config.toml
num_hidden_layers = 12
hidden_size = 96
num_attention_heads = 6
num_key_value_heads = 6
head_dim = 32
intermediate_size = 384
vocab_size = 8192
hidden_act = "gelu"
norm = "layernorm"
norm_place = "pre"
norm_eps = 1e-05
positions = "learned"
qk_norm = false
attn_scale = 0.177
bias = "none"
tie_word_embeddings = true
parallel_block = false
init = "uniform"
init_std_qkv = 0.0664
init_std_o = 0.0825
init_std_up = 0.0951
init_std_down = 0.0951
optimizer = "soap_variant"
learning_rate = 0.00316
weight_decay = 0.0
lr_head = 0.00737
warmup_steps = 200
schedule = "wsd"
decay_fraction = 1.0
decay_shape = "linear"
final_lr_fraction = 0.0
batch_tokens = [8192, 16384]
max_seq_len = 256
doc_mask = true
train_tokens = 97130000
max_steps = 8484
dataset = "wikipedia_en"
Each number is 128 + 24 x the weight over its row's rms, rounded and kept within 0 to 255. Layers, rows and columns count from 0. The size above them is the row's rms in percent of the matrix's.

# layer 7 MLP up, 384x96, rms 0.0951, rows 167-202, columns 0-95
size [ 90  97  94 109  96  95  99 105 113  90  96  90 106 102  96  95 100  96 100 101 105  98  93  99 100 110 102  95 102  93  99 107 102 108  98 101]
[[108 157  97  98 173 121 191 135 117 132 109 153 151 133 131 122 135 132 121 138 166 155 134 139 121 166 124 120 144  87 162 139 141 110 104 135 112 128 117 106  63 106 100 100 114  96 154 120 140 152  95 127  98 189 137 119 151 120 119  83 161 119 165 127 156 143 119 120 126 105  96 172  97 126 108 136 121 162 122 136 124 121 149  99 125  72 133 119  96 138 141 101 137 108 112 113]
 [154 121 119 112 138 141 141 141 103 121 110 132 132 115 121 139  89 105 148 118 120 106 112 116 147 159  97 128 117 150 154 183 110 179 137 160 126  92 132 105 164 106 170 142 133 116 160 124 160 118  84 122  89  97 100 122 107 124 113 134 110 113  87 111 144 123 137 156  82 166 106 136 188 171 110 159 141 126 116 124  98  87 136 169 146 142 124  98 120  97  88 118 127 138 118 154]
 [125 145 152 159 106 134 120 120  97  96 146 149 105 160 119 146 146 117 154 104 154 139 121 137 143 117 111 144 107 118 110 128  86 112 122 130  90 139 178  86 105 185 112 103  95 120 131 147  85 120 175 109 115 138 145  94  81 118 144 137 134 118 102 115 117 140 126 111 136 103 150 150  89 121 115 101 146 161 129 164  99 144 144 156 118  97 150 158 147 132 123 123 208 107 125 150]
 [132 117 158 155 119 136 111 140 129 127 120 180 135 136 113 139 140 126 126 153 132  93 162  86 141 120 128 160  94 101 113 161 127 136  85 147 108  76 180  76 114 145 130 106 123  93 199 140 112 140 127 126 101 113 101 148  79 105 139 151 159 123 114 140 135 102 130 146 141 120 176  99 129 110 124 114 143 135 158 130 116 142 151 144  85 128 115 108 142 101  85 150 146  92 124 119]
 [158  79  98 127 154 127 143 129 171 130 128 137 134 118 121 134 145 122 108 159 136 126 103 121 141 107 155 124 136 132  90 113  84 137 159 194 112 135 141 118 105 130 131 181 105 127 119 167 130 126 114 169  87 103 137 160 128 150 105 128 145 119 127 141 172 114 148 136 121 143  98 143 120  94 103 110 148 160 127 117 164 126 153 172  88 122 130 143 131 144  89 156  79  77  97 140]
 [132 124 123 137 161 119 131 172 119 174  83 161  73 120 164 124 122 104 125 144 115 159 107 145 154 144  97 121 105 133 137 176 140 132 139 167  86 100 127 147 122 162 123  92  99 114 133 113 110 102  91 114 190  84 108 147 140 111  77 123 119 134 152 144 125 168 135 159 141 134 138 149  92 125 134 130 151 102 131  90 147 150 127 143 134 104 126 115 141  98 135 124 166 113 163 130]
 [142 148 127 106 119 124 139 136 126 166  99 159  76 112 137  97 146 189 111 184  77 127 170 141 141 133 131 149 105 107 142 130 128 152 134  93  77 124 145 152 130  91 158 128 119 145  89 102 110 109 112 115 151  81 144 101 102 196  89 107 100 141 141 130 107 143 111 124 122 159 131 131  78 122 136 114 156 123 110 125  98 130 158 126 125 138 139 105 122 140 140 154 125 114 125 126]
 [135 116 139  83  95 138 128 130 120 117 142 134 173  90 122 155 121 162 157  85 134 136 146 153 135 134 124 137  85 105 115 129 111 138 118 110 129 112 116 130 105 144 136 111 124  85 160 118 111 110 129 129 149 110 157  92 102 113 133 104 107 119 166  96  96  97 122 155 184 158 186 117 108 139  70 150 131 151 152 129 168 151 128 118 103 126 135 140 127  76 125 177 158 163 142 114]
 [158 108  74 127 123 120  81 121 142 134  96 113 118 138 179 130 125 109 149  90  93  88 107 152 109 140  87 146 131 139 118 144  85 122 127 144 102 132 133 126 116 157 102 103 101 118 113 138 145 126 112 136 139  83 136 115 135 137 118 116 113 149 155 160 108 137 120 146 159 174 129 161 101 114 136 123 175 162 140 161  98 122 157 112 149 147 149 157 106 119 115  83 125 158  92 187]
 [133 121 158 162 107 103 182 130 166  73 131 105 127 112  93 143 128  68 144  61 120 143 136 130 133 141 187 149 135 128 104 148 150 114 107 113  94 143 133 181 104 123 103 146 117  96  96 156 143 144 118 140 118 123 101 149  89 135 137 122 137 120  82 133 130 149 147 156 144 148 156 117 128 139 134 159 101 110 139 125 145 105 125  97 126  95 123 110 160 131 143 170 147 119 135 120]
 [112 130 110 159  91  76 212 120 142 113 120 131 111  98 134  87 146  87 136 127 134  99 158 154 118 180 119 171 123 139 124 156 140 138 112 154 107 148 122 137 129 126 156 130 155 131 119 133 108 131 139 103 153 124 101 110 100 117 141 167 168 117 108 142 171 180 141 132 123 118  62 146 128 146 144 114 100 107 108 111 108 101 147 162 115 100 118 107 150 123 118 107 124 121 133 135]
 [153  93 131 114 119 104 106 136 143 121 133 140 117 154 145 133  99  84  92 104 142 120 117 122 165 127 161 177 107 125 106 137 154 150 144 118 111 150 183 158 132 164 124 168 137 155 141 143 121 164 112 159  68 131 159 158 135 133 109 127 149 101 118 103 112 144 117 120 150 105 123 138 129 105 145 139 174 139 160 127 134 147 128 134  87 151 108  72 168 126 114 106 107  98 145  77]
 [108 129 122 117 163 124 147 136 147 138 103 103 127 177 119  99 159 128 155 121 155 201 134  97  93  84 154 110 107 105 181 115 122 132 130 138 110  94 163 177 108 138 112 111 139 157  91 117 124 162 110 150 147 144 173 122  95 131 117 118 109  97 121 100 152  87 146 143 134 147 134 131 154  97  84 124 118 105 113 161 132 101 139 114 139 136 122 150 140 129  97 150 123 114 152 165]
 [118 132 138 123 129 104 131 149 114 148 134 157 143 115 176 169 140  98 143 120 133  76 170 105  87  84  68 174 164 201 128  98 152 141 101 121 134 119 112 131 164  96 105 147  94 111 127 141 108 141 115 137 140 130 113 117 130 107 109 102 138 128 158 103 155 107 103 126 125 164 110 121 151 119 146 110 106 105 125 160 143 105 128 127 157 148 128 155 103 135 125 115 142 155  80 111]
 [ 98 142 110 107 128 123 151 121 137  97  83 162 147 123 123 142 125  85 157  65  87 161 122 116 117 151 121 132 121 146 106 113 135 107 103 137 158 118  96 124  83 114 118 115 145 114 148 107 146 131 104 126  84 132 109 132 158  85  75 145 141 135 124 109 127 147 103  97 145 169 187 118 165 103 114 105  91 121 115  69 134 128 166 112 128 121 118  99 145 120 138 101 130 129 153 121]
 [125  90 109 128 157 145 163 142 102 163 163 152 134 144 131 132 171 128  91 159 125 180  92 114 132 111 131 150  91 149 133 132 157 133 146 159 141 151 147 171 139 148 130  96 138 139 114 142 118 100  97  82 100 151 118 108 117 167 111 129 130  63 126 146 117 112 120 131 145 113 126 148 146  68  88 127 134 140  94 141 148 129 104 130 136  70  91 122 101 103 129 112 144 134 116 114]
 [147 122 116 126 118 185 121 100 129 149 143 177  92 140 134  76 111 124 147 120 131 113 104 103 136 144 120 116 106 111 160 127 130 162 113 133 109 149  85 101 129 173 124 120  83 113 173 152 140 121  95 109 153 105 127 136 164 164 134 145 116 142 148 140 114 149 125 116 132 135 121  86 137 107  76 146 115 165 122 109 152 159 111 125 179  94 124 148 181 148 155 118 148 100 145 104]
 [ 88 125  77 116 143 117 174 107  76 135  96 101 125 129 119 111 100 155 126 158 126  94 157 127 128  92 118 107 137 155 143  97 136 117 133 104 116 160 122 158 167  98  88 101 160 102 138 113 129 169 161 174 115 105 102 139 169  98 115 135 154  78 164 140 131 109 108 179 142 144 128 113 124 145 120 159  90 142 118 144 111 138 149 146 113  99 129 121 108 132 111 153 149 139 127 131]
 [149 159 101 128 135 170 115  99 144 129  75 150 128 164 128 149 158 143 102 105 150  94 154  91 127 127 114 159 127 116 109 109 107 116 112 127 157  89 107 112  85 109 121 135 125 112 115 110 154 152 112 144 132 103  91 151 118 157  93 182 176 126 197 140 124 122 157 169 115 149 146 129 125 142  91 125 122 130 104 119 136 113 117 179 122 138 113 135 152 122 125 156 155  90 115 140]
 [153 148 131 159 126 122 119 118 152 136 151 107 122  98 102 133  71  89 166 100 143  84 134 129  88 113 151 144  85 109 122 140 130 146 123 137 135 150 130 146 135 104 143 149 110 128  81 149 118 150 103 136 159 113  97 104 133 134  77 156  86  85 123 154 124 139 113 111 110 100 177 139 111 141 148 150 127 156 134 156 130 163  94 137  70 129 154 157 124 127 151 126 168 165 129 142]
 [133 144 164 159 135 134 123 134 168 125 166 164 162 110 107 156 151 145 159 102 131 114 136 127 152 117 117 135 146 136 153  82 161 146 123 152 127 175 120  75 132 133  98 119 109 142 113 128 156 109 102 111 128 127  94  97  83 104 124  98 114 110 111 120 155 154 138 133 169 164 144 101 136 109  96 122 136 123 111 155 148 148 139 101 162 142 158 137 136 112  71 115  73 137  84 104]
 [155 141 162 179 102 127 113 133 122 131 124 152  93 142 125 148 137 118 152 127 120 162 165 154 103 118 142 147 125 104 172 112 137 210 117 116 116 168 138 148 111 112 107 143 106 122 186 115 108 162 123 122 100 147  90 104 119 123 105 128 130  79 111 126  77 127 105 152 139 159 116 136 115 106 150 116 157 176 128  97 127 116 133 110 151 111 109 145 175 139 140 120 118  88 135 122]
 [182 138 137 116 136 108 137 160 136 107  74 111 199 124 104 124 129 118 128 142 130 118 146  96 122 133 127 114 130 144 103 158 109 141 174 111 159 104  96 149 121 155 104 110 146 140 148  95 189 138 103 127 139  93 150 151 132 127 151 124 102 150 141 142  96 116 123 135 100 116 156 127 137  83 115 108 120 111 179 118 132 154 146 142  95 164 106 100 119 164 128 180 124 103 111 109]
 [102 157 121 130 131 138 144 136 132 101 120 147  94 107 116 109 124  89 139 134 135 129 109 139 125 101 149 181 137 164 134 146 107 125  49 163 109  95 144 142 151 145 117 126 156 110 104 164 121 149 104  94 168 116  84 145 153 154 113 116 169 135 104  96 148 109 146 133 129 135 142  99 154 148 125 148 127 145  83 118 129 118 160 146 122 145 128  93 139 149 151 105  68 177 145 118]
 [169 186  78 150 156 119 145 167 121 104 136 148 149 131 117  70 122 121 102 112 100 121 108 106 166 132 144 123 114 135 146 107 119 144 157 105  86 158 143 134  93 139 116 134 107 144 153 123 111 132 125 122 159  93 148 118 133 140 126 138  64 168 147 120 134 110 135 140 104 171 108 121 104 100 120 177  89 125 108 124 160  90 122 110 171 143 138 125 142 123 134 152 163 128 156 122]
 [173 123 138 124 117  82 128 110 107 110 134 164 155 118 128 160  61  84 102 128 155 120 130  96 140 117 107 148 106 109 114 123  87  94 133 132 129 166 136 109 121 151 122 178 114 126 137 107 146 130 125 120  77 142  91 128 157  95 124 162 104 118  98 119 129 118 124 121 153 143 126 153 154 113  99 182 156 143 147 149 107 126 119 101 133 108 153 114 140 113 141 102 177 169  89 139]
 [120 135  93 135 133  82 133 156 193 115 136  93 158 114  98 115 135 105 107 129 114 103 134 112 143  93 140 162  90 111 127 121 120 135 113 133 141 110 139 120 116 100 135 152 100  82 109 146 120 142  88 158 148 115 125 132 129 188 115  91 145 149 126 150 161 212 120 147 153 151 121 148 119 132 108 130 143 111 136 140 115 131 112 140 116 132 126 162  96 119  63 138 105 140  91 126]
 [148 125 100 126 166 130 167 112 123 164 112  99 140  73 141 133 158  86 134 116 105 120 133 113 137 131 114 136 109 101 168 160 166 101 149 156 159 116  86 105 150 158  98 117 132 133 138 111 160 127 147 107  78 135 183 122 131 135 110 147 105 149 100  83 119 178 123  89 165 124 113 162 129 138 118 118 130 118 130 109 145 129 153 137 101 110  88 121 126 164 130 147 144 162 164 119]
 [152 194  98 167 143 128 135 102  82 118 142 114 151 103 103 121 152 136 124 143  89 143 132 136 127 129 119 125 149 142 118  91 138 143 111 120 176 170  79 161 124 155 124 147 113 128 136 103 134 178  95 119  73 107 165 157 122 156 127 115 150 148 144 131 164 120 104 135  93 119 122 126  87 126 105 164 122  95 177 125 121 138 156 107 155 105 131 116 131 113 119 169 138 134 104 116]
 [144 133 129 135 111 126 132 119 146  87 125 130 138 147 126 141 170 119 112  84 141 123 124 101 114 128 119 146  96 160 124  84 139  79 104 110 136 159  97  99 133 120 127 160 124  82 122 103 127 124 153 125  81 134 111 171 145 165 152 146  93 132 149 142 131  79  65 153  78 137 122 195 146 133 116 144 111 132 109 147 131 130 108 155 139 103  83 122 140 156 113 131  97 122 106 114]
 [186 142 103 130  91 164 138 174  88 104 116 124 121  96 176 101 130 144 104 158  87 140 126 113  97 133 121 108 109  98 146 138 136 138 120 106 113 158 150 164 149 121 124 121 154 131 129 153 124 128 180 145 123 119  83  93 156 127 105 121  87  94 151 121 107 178 153 122 144 117 102 131 131 151 144 117 129 126 148 148 137 133  81 150 151 102 140  98 104 153 163 104 148 114 117  94]
 [121 131  99 163  91 104 115  91 167  95 105 106  99 103 141 138 149 113 134 139 130 128 114 180 153 114 111 152 120 150 153 167 115 100 113 142 144 140 110 178 119 127 126 143 150 170  96 144 143 152 124 141 107  73 104 171  92 150 145 135 120 101 116 142 157 123 123 110 135 137 142 148 130 144 125 125 167 196 142 107 129 121 133 113 157 145 141 111 184  86 131 146 117  96 147 119]
 [105 127 132 161 124 112 118 134 120 139 129 132  99 107  85 147 131 161 135 127 161 112 154 133 151 128  99 160  81 147 114 172  87 106 110 129 107 113 124 133 141 114 125 170 113 170 100 169 155 136  99 148 130  83  75 133 101 144 151 131 123 111 145 127 119 142  91 134 164 121 143 130 126 131 130 131 157 190 167 126 119 121 116 124 174  92 109  98  93 143 115 129 115  63 125 129]
 [123 143 154 134 114 133 111 127 121  91 132 127 108 141  98 144  87 119  98 132 122 144 133 129 119 123  83 135  98 154 156 125 120 148  76  75 142 120 135 112  85 141  74 159 158 112 149 158 118 156 106 138 137 123 127 110 131 138 100 123 131 112 103 101 156 144 127  98 108 145  88 143 167 145 140 112 107 163 139 156 177 120 163 122 164 118 130 157 159 129 143 147 133 142 202  90]
 [157 143  95 113 123  73 128 140 140 141 129  96 155 139  99 137 108  84 118 137 157 135 137 144  88 103 128 120 108 127 101 141 120 136 126 107 120 163 141 126 129 174  88 144 151 154 137 170 119 110 138  99 131 107 157 147 168  81  97 146 140  95 126 152 146 110 147 152 121 133 160 105 116 126 137  51 114 113 112 151 136 146 171 163 157 105 111 123 153 102 117 131 106 131 165 165]
 [143 105 125  74 171 110 180 134 124 114 160 165 104 122 138 140 155  90 158 128 136  73 112 109  98 149 118 166 160 119 134 119 144 121 128 123 118 146 134 103 131 141 143 148  80 113 115 146 119 172 114 142  92 129 116 131 120 160 122 120 118 117 112 120 153 143 167  77 167 136 129  79 146 133 123 170 159 143 143 135  86 158 117 141 120 131 160 105 108 129 132 175 158 117 104 113]]
# layer 7 MLP down (transposed), 384x96, rms 0.0953, rows 167-202, columns 0-95
size [ 91  89  90 106 107  94  97 103 120  97 101  94 104  96  86  92  99  93 101 106 100 122  97  98  90 107  98  98  95  95  98 111  99 107  99  99]
[[113  85  93 136 139 150 122 123 142 141 158 128 115 145 103 172  88 128 104 150 100 135 125 134 102 109 132 115 117 194 129 129 185  84 146 157 146 133 143  84  97 113 122 121 142  96 154 136 112 140 145 126 130 132  71 109 122 131 157 105 121 158 117  90 156 130 112  93 126  91 131 163 106 145 104 148 141  89 161 138 151 133 125  91  99 140 128 140 140 123 116  87  96  91 148 121]
 [127  93 114 161 129 141 114 164 172 169 148 107 122  98 148 142 137 104 149 101 136 140 170 130 107 135 132 174 143 137  67 133 106 158 132 130  85 117 149 159 118 130 110  93 111 119 132 144 122 156 168 125  70 139 112 147 150 147 152 136  99 130 162  78 118 148 146 148 151 103 133  86  95  74 150  94 126 136 150 121 146 150 128 122 124 113 107 117 110 122 121 123 138 100 117  86]
 [137 109 137 144 123 128  90 129 118 121 125  99 122 109 166 105 133 117 112 145 109  93 137 110 103  96 115 100 167 114 110 117  96 157 112 125 169 175  67 135 134  96 118 132 125 119 111 134 169 103 131 155 121 108 134 115 170 106 108 130 148 136  88 136 109 118 152 151 148 109 139 160 138 143 111 124  92 135 108 138  88  83 164 129 108 111  95  51 120  85 108 110 106 144 146 126]
 [137 159 122 119 123 130 143 167 153 140 127  96 168 139 132 116 133 121 112 118 100 159 122 150 124  94 142 103 116 130 110 124 121 153 156  99 158 138 132 142  63  57 130 164  89 149  95  94 144 147 144 127 115 156 141 125 159 110 147 101 172 122  72 168 101  86  94 133 148 143 186 129 121 117  99 149 127 144 119 136 105 122 119 152 134 142 132 129 142  99 125 127  92 152 134 141]
 [ 94 103  89 126 138 146 110  90 115 147 138 130 103 110  95 105 155 106 157 160 163 163 118 132 107 151 118 122 125 146 159 144 164 109 128  88 154 132 140 132 175 144 115  95 108 125 131 124 116 150 137 150 150 138  86 131 159 110 135 124 166 141 131 157 108 163 109 135 108 102 156 175 127 132  96 108  86 125 102 153  86 105 120 135 138 133 108  89 117  53 143 108 152 128 144 112]
 [148 127 129 101  97 144 146 112 102 153 142 108 153 116 113 130 123 191 154 143 135  77 127 114  97  55 141 143 132 113 119 127 116 135  87 142 125 184 147  95 113  93 108 128 104 153 138 122 163 158 147 174 130 133 148 155 101 161 146 123  87 150 103 122 112 114 133 137 133 121 143 163 120 140 141 118 103 101 121 114 146 116 138 171 130 116 124 165 132 121 121 100  85 180 100 131]
 [146 160 127 115 143 146  88 140  89 124 106 102 110 165 132 127  71 129 126 122  96 126 128 152 138 149 106 121 169 108  83 152  91  95 138 163 157 121 133 111 125 125 129  90 122 141 117 112 114 127 130 139 172 192 106 146 126 131 112 121 151 133 137 147 124  84 117 104 112 140 116 124 112 137 133 125 127 128 192 108 148 144 189 131 121 102 131 178 137  62 115 137 111 120 128 114]
 [109  84 166 149 148 124 135 130 100 154 105 137 140 152 132 100 130 122 169 113  88 129 127 107 128 150 144 148 107  99 122 107  89 146 141 151 115  77 128 172 160 147 123  99 138 129 133 202 120 139 146  90 164 148 140 140 155 142 182 136 121 128  95 183 106 174 145 116 129  96 158 168 133 114 135 122 123 126 138 142 127 122 119 117 126 136 112 126 110 158 130 155 129 183 118 117]
 [101 135 137 155 168 126 190  90 112 101 161 140 116 159 122 124 131 117 181 131 100 126 133 126 101  94 111 137 117 129 140 119 116 182 147 106  99 115 113 113 122 110 127 120 117 105  90  97 110 149 122 105 163 188 130 131 138 100 111 170 126  97 138 166 137 109  85 104 111 126 123 143 105 176 127 127 159  86 124 151 115 110 128 105 121 145 113 126  89  91 137 121 157 117 133  90]
 [ 97 137 112  89 130 157 154 107 116 103  79 160 105 141 101 114 103 101 143 156 141 121 145 130 153  75 153 151 118 139 100 156 152 148 151 146 126 153 155 156 136 135 160 164 104  94 132  69  91 132 121 130 129 148 116 150 132 131 120 129  97 165 114 121 151 127 125 124 124 181 151 144 101 139 105  94 132 129  84 100 119  82 100 108 134 112 142 144 181 102 132 132 151 119  99 137]
 [126 122  87 186 108 102 122 133 173 119 113 118 126 112 162  91 133 112 117 115 113 148 135 104  94 129 149 119 122 128 122 130 134 102 124  56 167 143  85 110 124 109 130 125 155 139 102 122 115  77 146 116 113 118 108 105  68 133 148 136 140 102 110 123 127 178 159 113 146 145 135  90 128 132  98 149 109 120 150 135 113 100  97 120 132 114 116 146 182 163 133 148 145 157 162  93]
 [123 154 103  92 119 149 123  52 116 160 109 117 122 127 154 135 118 130 135 144 146  92 144  98 124 134 113 129 159 160 138 123 112 154 137 116  89 142 173 134 146 129 152 123 127 121 112 114 123 119 181 114 115 145 128 144  94 146 101 125  90 127 148 158 147 103 141 150 104 154 159 113 103 152 116 123 107 134 125  87 102 101  90 151 163  77 149 138  94 148 124 168 170 149  79 144]
 [160  98  76 123 142 138 157 115 137 131 108 122 131 125  94 125 133 151 144 111 115 145 141 111 126 133 171 118 149 125 110 156 130 169 128 143 122 154 141 136 148 113 109 146  94 133 141  88  89 112 153 123 154 110 114 169 134 150 153 123 117 141 175 150  98 131 121  89 135 134 133  68  88 102 146 118  87  98  77 118  98 181 112 145  83 138 108 138 131 136 154 146 157 112 171 108]
 [146 140 141 102 126 130 128 108 144 146 143 146 117 100 100 134 111 148 124 121 106 157 128 158 162 133  83 149 139 101 159 101 115 142 143 147 117 125 141  98 108 179 176 122 157 133 174 157 187 158 132 153 143  67 145 117 172 103 142 169 160 136 119 143 147 123 130 143  88 158 106 143 150 121 120 126  80 115 161 117 104 144  95 115 126 133 124  90 114 174 125 118 124 132 140 157]
 [123 149 169 152 102 136 161 147 146 148 110 130 125 123 145  93 146 109 132 205  72  91 132 135 130 146 113 110 193 125 120 136 142 114 159 167 111 130  91  97 151 119 119 150 135 147 111 122  94 137 137  99 144  80 130 132 129 137 115 158 143 156 114 160 107 135 149 126  93 146 123 109 136 117 121 129 141 124 138 117 155 118 103 125 102 133 117  98  75 131 118 156 178 177 149 142]
 [156 120 157 130 119 132 119  95 131 130 144  98 122  70 155 176 124 125 137 147 102 144 123 155 157 105 162 123 104 110 115 131  99 133 107 130 124 166 139 113 123 104 104 125 151 134 138 113 125 168 131 185 153 103 132 139 135 148 140 106 106 126 167  72 167 148 132 122 112  76 130 118 161 174 128 111 144  91 142 118  93 115 146 129 106 160 108 110 142 183 169 158 100 125 127 130]
 [148 110 116 161 119 127 124 131 132 139  86  84 116 162 146 128 131 105 150 134 119 134 205 171 111 134 136 145  80 134 115 102 143 134 174  89 123 130 115 160 128 154  92 153 135 114 139 111 180 158 157 114 114 132 124 146 120 113 142 156 171 142 141  79 148 152 149  76 139 124 147  97 107 114 147 142 130 144 132 116 152 124 101 128  90 115 150 152  85 135 143  92 104 133 139 137]
 [110 155 136 130 104 118 123  95  88 152 120 114 121 159 145  87  97 139 141 100 128 127  78 113 138 153  84 112 110  87 124  88 123 108  98 140 102 125 119 168 126 136 161 164 115 121 119 150  82 142 101  81 136 137 125 104 166  94  98 179 152 123 140 110 122 117 144 170 134 162 143 106 132 148 136  79  79 129  76 139 121 122 130 114 114 141 130 137 114 142 128  91 120 147 134 146]
 [105 150 141 146 124 169 134 140  98 101 131 163 110 132 129 119 131 155 107 183 130  87 127 141 127 104 128 139 100 136  96 139 164 118 138 108 135 157 134 165 162 127  92 159 121 124 120 104 144  85 108  87  90 136 147 143 113  93 113 147  80 145 160 144 139 138 125 115 101 154 160 125 106 109 129 113  71 123 129 100 105 139 156 132 102 110  90 122 163 143 173 130  75 147 150 139]
 [ 97  82 107 103 105 146  95 171 119 131 120 161 127 107 161 120 147 160 123 119 109 144 144 123  99 153 129 162 177 154 131 132 187 140 100 122 132 142 132  92 118  91  77 117 149 138 132 108 144 149 140 171 138 119 106 115 102 171 112  89 119 163 165  94 128 109 156 125 133 135 140 132 137 139  97 125  94 159 113 117 161 155 156 132  98 138 101  99 129 114 144 112 106 171 137 141]
 [156 122 159 150 128 116 109 134 142 145 144 144  94 157 171 117 164 115 152 109 127 117  73 142 128  50 120 118 110 115 121 165  85 109 189 135 152 151 122 117 146 145 130 113 109 172 107 134 145 102 141 126 136 166 111 157 120  99 105 123 119 123  99 133 120 116 117 133 179 134 132 132 115 143  86 127 161 153 112 120 130  70 123 143 113  80 120 118 111 126 169 150 112 137 142 116]
 [131 100 172 138 108  95 145 112 108 101 138 163 123  89 144 170 100 109 105 101 125 118 117 102 136 150 134 162 121 150 123 168 163 111 126 161 137 130 102 128 159 173  85 137 107 102 146 131 107  90 127 127 185 155 127 136  80 129 133 123 137 163 135  98 147 145 146 138 119  98 134 170 123 170 110 116 141 131 143 115 127 145 146 188  95 118 152 125 134  96 143 135 146 174 141 106]
 [ 73 127 127 179 100  98 115 133 133 112 157 113 131 142 124 151 157 138 107 101 126  94 104 145 156 146 117 153 124 129 155 136 126 128 109 129 109 145  82 122 169 110 134 126 172  83 124 116 122 107 123 150 200 136 103 113 133 118 110 109 164 154 138 121 138 116 155 144 120 134 101 123 114 180  96 143  87 145 140 126 142 147 109 143  83 123 167 158 147  89 128 100 133 142 175 109]
 [138 149 134 133 122 173  83 124 129 155 148  89 115 156 107 136 147 147 152 164  86  98 120 150  96 120 125 156 132 181 137 117  98 101  92 144 144 119  93 123 173 166 155 142 140 125 112 130 103 122 133 102 144 127 122 132 110 130 142 105 132 172 118 124 139 103 122 135 108 118 101 136 162 146 104 132 151  56  94 162 122 134 156 179 144 143 160 125 112  90 118 110 151 112  98 108]
 [133 127 127 128 158  76 125 140 107 153 136 127 134 131  98 141 126 109 100 129 130 180 120 129 115 131  98  92 165 107 137 141 119 144 174 133 144 122 109  91 121 125 127 130 137 134  80 157 181 136 101 140 172 105 114  93 181 135 138 105 142 148 176 146 129 115 135 145 139 106 115 148 128  98 172 115 139 160 139 147 161 107 118  81 120  96 114  98 124  78 169 108 141 127 154 160]
 [149 150 117 156 112 191  81 119 159 151 126 132 126 132 126 118 145 117 125 107 132 126 135 155 108 143 155 128  79 106 151 128 111 115  77 114 135 131 148 125 123 117 117 113  79 145 136 170  90 103 166 153 140 117 155 124 149 151 133 132 179 108 129 158  95 107 138 148 171 141 156 126 108 102 161 143 164 151 120 117 134 102 154 149 119 114 118 179 133 119 191 119 160 102 120 130]
 [135 138 115 145 144  98 126 163 138 119 161 115 143 144 137  99 152  94 153 112 120 124 136  79 148 153 145  62 146 120 118 133 110 140 130 122 112 110 142 127 148 103 136  86  86 131 144 142 107 121 138 174 174 169 115  97 133 174 145 121 102 148 135 109 119 161 168 116 102 119 104 142 167 158 150 129 139 118 112 163 115  87 133 157  83  92 128 155 142 131  90  83 117 127 141 149]
 [118 157  73 124 144 116  97 137 169 121  88 149 129 116 118 146 144 108 118 123 150 127 116  88 135 109  55 159 107 126 137 114 122 137 134 119 153 118  88 137 135  94 111 141  93 143 146 121 114 142 105 126 181  92 105 142 123 132 132 127 125 140 126 129 141 132 132 138 129 200 127 140 139 116 132 129 155 128 111  93 128 137 123 116 105 190 126 139 116  65 118 139 113 171 183 104]
 [185 158 134 143 110 154 118 129  99 128 108 158 140 205 128 119 118 101  87  96 134 130 135 115 104 151 146 101 135 103  82 131 120  89 151 132 134 108 119 135 168 135 121 176 138  74 141 128 143 158 103 108 123 151 180 142 139 120 102 135 132 150  90 150 144 142 120 157  98 112 132 131 116 151 125 157 118 153 147 124  91 145 151 117 147 126 112 126  97 104 141 141 140 138 138  69]
 [128 152 119 121 145 127 156  68  88 177 113 119 103 127 138 137 107 119  91 161 114 148 129 150 134 128 107 135 163 108 118 140 143 113 153 138 134  78 111 112 172 152 141 113 117 170 166 174 127 143 150 156 142 108 158 170 136 122 149 106 109 109 135 136 138  99 143 167 158 141  96 127 126 102 136 112  99 143 174  86 129 152 130 125 116 124  62 115 111 166 158 141 120 130 147 137]
 [150 109 140 129 142 117 123 134 120  91 155 127 139 118 137 132 120 107  82 124 136 113 125 156 101 106 134 142 145 147  93  88 130 108 161 131 157 112 105 129 136 125 146 138 106  95 139 105 180 189 125 118  65 118 145  95 142 119 139  86 132 130 100 125  72 129 119 126 151  52 157 115 137 149  94 159 108 110  88 160 141 124 166 119 106  99 130 158 111 112 139 137 113 136 105 129]
 [104 147 108  99 108 139 102  88 112 135 151 124 139 121 137 125 136 144 140 163 117 109 118 128 140  75 120 185 147 139 106 126 109 137 115  85 123 170 124 105 116 108 118 106 168 185 102 172 147 136 131  86 110  91 161 128 120 169 112 157  96 144 132 144 111 154 110 113 107 173 131 143 128 137 154 121 100 103 125 128 121 111  96 117 125 164 149 119 128 132 155 158  83 162  85 154]
 [103 146 105 123 161 146 105 133 102 127 115 147 136 126 174 139 116 135 149 130 146 173 157 137 141 138  69 102 114 105 144 112 162 125 138 118 168  62  90 144 127  97 133  65 159 149 142 130 134 131 154 117 111 137 139 100  89 112 134 123 129 129 149  88 117 146 161 138 175 129 152 119  96 103 128  86 156 147 137 147 145 138 142 152 123 163 109  94 125 111 132 129  90  85 111 124]
 [ 92  95 154 139 133 110 113  97 122 116 128 111 148 124 133  84 124 135 157 186  89 152 127 129 116  95 169 132 131 123  89  99 137 156 186 127 103 129 161  91 137 134 126 112 135 156 166 162 164 123 152 172 140 103  91 113  83 119 132 144 134 167 108 122 120 124 130 138 114 134 109 150 159 124 127 149  95  98 126 164 142 104 117  97 104 143  93 146 162 137 137 134 118 164 145  95]
 [137 184 113 136 133 159  88 137 159 111 141 100  96 141 162 104 155 112 103 163 133 133  95 131 136 141 147 133 129 102 185 137 108 135 112 139 131 120 140 111 122 165 147 105  92  76 162 121 139 110 166 144 130 159 165 129 125 119 141 103 161 132 115 128 150 126 113 121 131 102  96 140 144 116  98 127 123 151 133 151 130 127 130 151 107 149 121  57  97 124 126  69 176 148 102 106]
 [168 152 113 146 136 155  79 113 153 151 158 153 127 126 121 120 161  98 132 114  92 163 131  96 135 129 122 133 105 134 107 121 136 128 191 129 102 104 119 113 114 125 133 141 128 130 155 143 165 120 161 138 176  93 126 149 128 137 114 143 176 103  85 138  86 130 159 112 124 158 150 164 179  96 150  98 116 130 115 129 151 138  95  98  83  96 126 141 123 130 153 110 139  99 156 161]]